config = dict(
    n_layer=13,
    d_model=160,
    n_kv_head=1,
    d_mlp=448,
    norm='rmsnorm',
    norm_place='pre',
    qk_norm=True,
    extras=['gated attention', 'capped logits'],
    init='uniform',
    init_std_o=0.0,
    optimizer='muon_variant',
    seq_len=1024,
    train_tokens=268400000,
    steps=4096,
)
Each number is 500 + 25 x the weight over the matrix's rms, rounded and kept within 0 to 999. Layers, rows and columns count from 0. Numbers have three digits each.

# layer 4 MLP up, 448x160, rms 0.11, rows 135-146, columns 80-159
484527518441490507499460514512522476483470476522519538511474508511489465485476467464485528516474511520512503472492504477521479494480527542541500463483457527521511514488517490494486505526490487544511433510497488512538489538503533525510495537
478516483496509505525497493480469472508487477503506486480473465480530512502526522521480523488487525518549463506440506505490490486502470478518531496510509473471490542489472513464440492521509510539529487498472528461519509503463498486477497507
428515502498492478499519548530501489521504456493511509477507506471483504520451498535502512483501462520494483516471467497545495498545512497504542522450546507571491521514492486507515509552498496491500499484513481496515525533481477512528526531
493494482514491506523527510496526512506463468458512497498520473514482523480490476507508484496503477494505499485475528483525449515523463495535484467535531533493489517482523449474489492469463513513489504476525519511462461533460548466539492491
469515540465469525518455524476476515499503500484522515527541494548502523490471482529529534452467477499493499485499518468501498547529486505535531489511504486488519525517484513506522527489538474499427534491486539493486546506483473504499445467
515446507474527537512475489499521474523454483496496478472499481514457477480526521521489474494510487526490525491469501466496493506523478492507486511513480513463512603449464500482483503504461499501485513515510467480504479525511518467493516500
474491508476475471563465496496512516546522470518506447534495535477504509528543514524479506515554515487520478547538482487519484518493516535534468491501520512480462533518497531535515508538511463512505536515452495534472519488455506494465509531
519485457479514496500523515513472472487510504471485503463482514528475503509526482543533492514532500515539457533500493501490487492454496462484510501530496502515488507468506479472473538501461502526503491474535436516521507507526506481498527441
492510519546489494527509521515432510510489483477493514492491498483529526462458511502486477504536483492458535491507514484518512480513485476466492544528505475508544534472491502495519513502443495456517483502495500455483492526466536484485523507
499518561522444527446507522511497535493484458524500495523471494505494467496511470537499499483528496495504501517562485526488531502506515504521513484484509483489493505497521525475527519455479487487535493487498505492468504510486479528469518501
465468518484512519426517531509512468557472519539522510527510538480513512528509485490445479442491493482483517526488458533524480493494481491551498461536495482507538512479519511507512535495511511528502538511546520522502528512480434505488493472
470494521500494482493531487480479508528491525532485479516497501508460500517512496486503474487512515527517477529476512504518507461488529478508537498519450439501494486505488538470469490496482512497491517506515515491523537561488482493499505451
# layer 4 MLP down (transposed), 448x160, rms 0.187, rows 135-146, columns 80-159
526487495510510495501479475517508515467534464544510469492511522500512503473518493476514487484478482500471529499508465493438475522562509502509539477487510465525479452505513515452446566520513503498537468492480493529501539502540490514480524522
522423525524528493478525500494500531491466459516445470532530543528498517513537496485485539501520511490469518483522533471530544493530517492545524554496512475507471495456534508483471548482506498495481498499466474510495456502512461537534522462
487531502537497452506475534521458512534474485514518509502504509528495454463469439518513546538493469484523527500521496525494521519499490474486496530514509479465448486469493490524525499531505511521549530459472479543466481502462461528519480510
480509515488454510493506525493515510493454504481474486515466520496500498503499459459480535526518433480497487451495500521503493496485488490506511513533470498501508464481579463463516509473466482511477491495474509492489513508495522437504463520
497483505526490477458482489484508508461470484524495475484473526513479486468514489517508472519502544533483527493493484492522520515540470522496490485501489471502524459482530527498505498491478510498512483488469503469482465453493496466547500525
531472463512485543534535485489496480534500458506481472547456488489470493461487517504488475538499538466489477502475527518468545543476439525479516483492466491505511498498451467507481463530542497473539510478519522513506523511458549496483497500
465486514464529530523501518501517453476489539515489519494497480487514530489507468487455470494552483516512465478477479509515481501492482484460522521507468436473505467463483503491489545424537444526518491457503521469471507504500480473496481537
520497537473508493478513489525539521477517535528534524502481461544481470480520500512538526533463508518482467524508546471536509460469481526453479470520444488502491507501557515502511491488505508514499507498541499517463483524448479532479528495
488508496537517460504447506510552487451485517504543513505520559461497506530503467508498522506506505517526474487511517502494518459443522517487513508520473502534544444541528484516531462471524470507519500505480489509512520485484480529475484534
501507540518509578492506507512513460549454523506538493498467503508496495504517530453505482497479476542509507550505508500505518471464476555457533550468525517509517538528481517530465494492477515496482526531506478520514488493478510497464495501
492503534522483464509513489438518506480532524499514518525535495504496468499519502492508515539500501494463484507501488484528542456476527530514507496500487548499512515499501514556486485502491522488536434490508493503433504503443534501477491488
516521521458475550522521481508497507539503480510488477492489533540502471521530505499465535537512537510493506494459498498479485494485500494501482474534516465542511519469549506491473503464514456498500486522517523472510489511539511459521464541
# layer 4 MLP gate, 448x160, rms 0.113, rows 136-146, columns 80-159
467514487496510501538518457484488500514464503512512519487506478518525461466496547503455526520495503493504461488486483533503500527457517513476486473476464549455532479547546515481523459506499504480519519504510476496469508497480506471481556503
510478523491483495470484451498457506481528464512478502514466499542498471509526475504447504545507467561494471516479490473527492503504535540486526495525496480466499502510502517442528511511538471528490536509486541537558510472465461507490488477
504465504446529515487486494521480494473479533509546520459526520450529469470523483497532485495483518492486519488496470521503499493473476490493509509514481471521507489476478508465490494449432547517501516516501546477521501523470472520504519477
502460482433519507525487464493530444499543514477496504446501516557496476476527534514495497508477484532483504535507496527487519538513443508498482506514494459507517482469476486478563504473509511514478497505470482465512446510460501511529506511
520515542499503473528538414516503465461486493486474493512433474519475482476488484531512467488548483500514517463484519518456474529504456501485518482508448489495496446484536501479522520486529506496493477519465498482495454484486539490474479533
483504504490472521510500506481503504506517471498500517508469545497519527522515517464513468504512469514517518512474496533478522518514492511511521463482462473479506486539559441521502522505467502480562513487493495486484477479476466500463449462
444475506456518503535471452501528491498529473493493464489519537498452526504474501465486482489452474477508491515492521506467483522533524470494471555497495502496527539474465547465490523535524524523527485495505512515496455488540516474492445487
516498543500471508497455513419535494499492491498518531546531490516483480493502575479472519500498509510511499484474481509471487466510482519483531527533522538536450497516495513510543497504489492510538478507478487524541517467508552507442499483
492469518501530491514483508503499524476492517536474476478486464519525458495516528497506523502507476510497505496548485452466560463546505470516510498552520526467513536526501502540465529543510492460521532481481491481493498480509509504530466484
514486500533523466507494485467530502483511466490502548488586520509520500527484519490483516472527532473511504540487463497520473471551512494470492489489531461511523503511511534490497509500462528551514457492524534497505504442468505515497499489
577528498496483498487496532516505470499517521460512532472500521542482492529516482509507467503510491505521536525503473485536512529565497469479501480463495507498480495499489513505500463513480471532534520480521505457531497480498499516504512499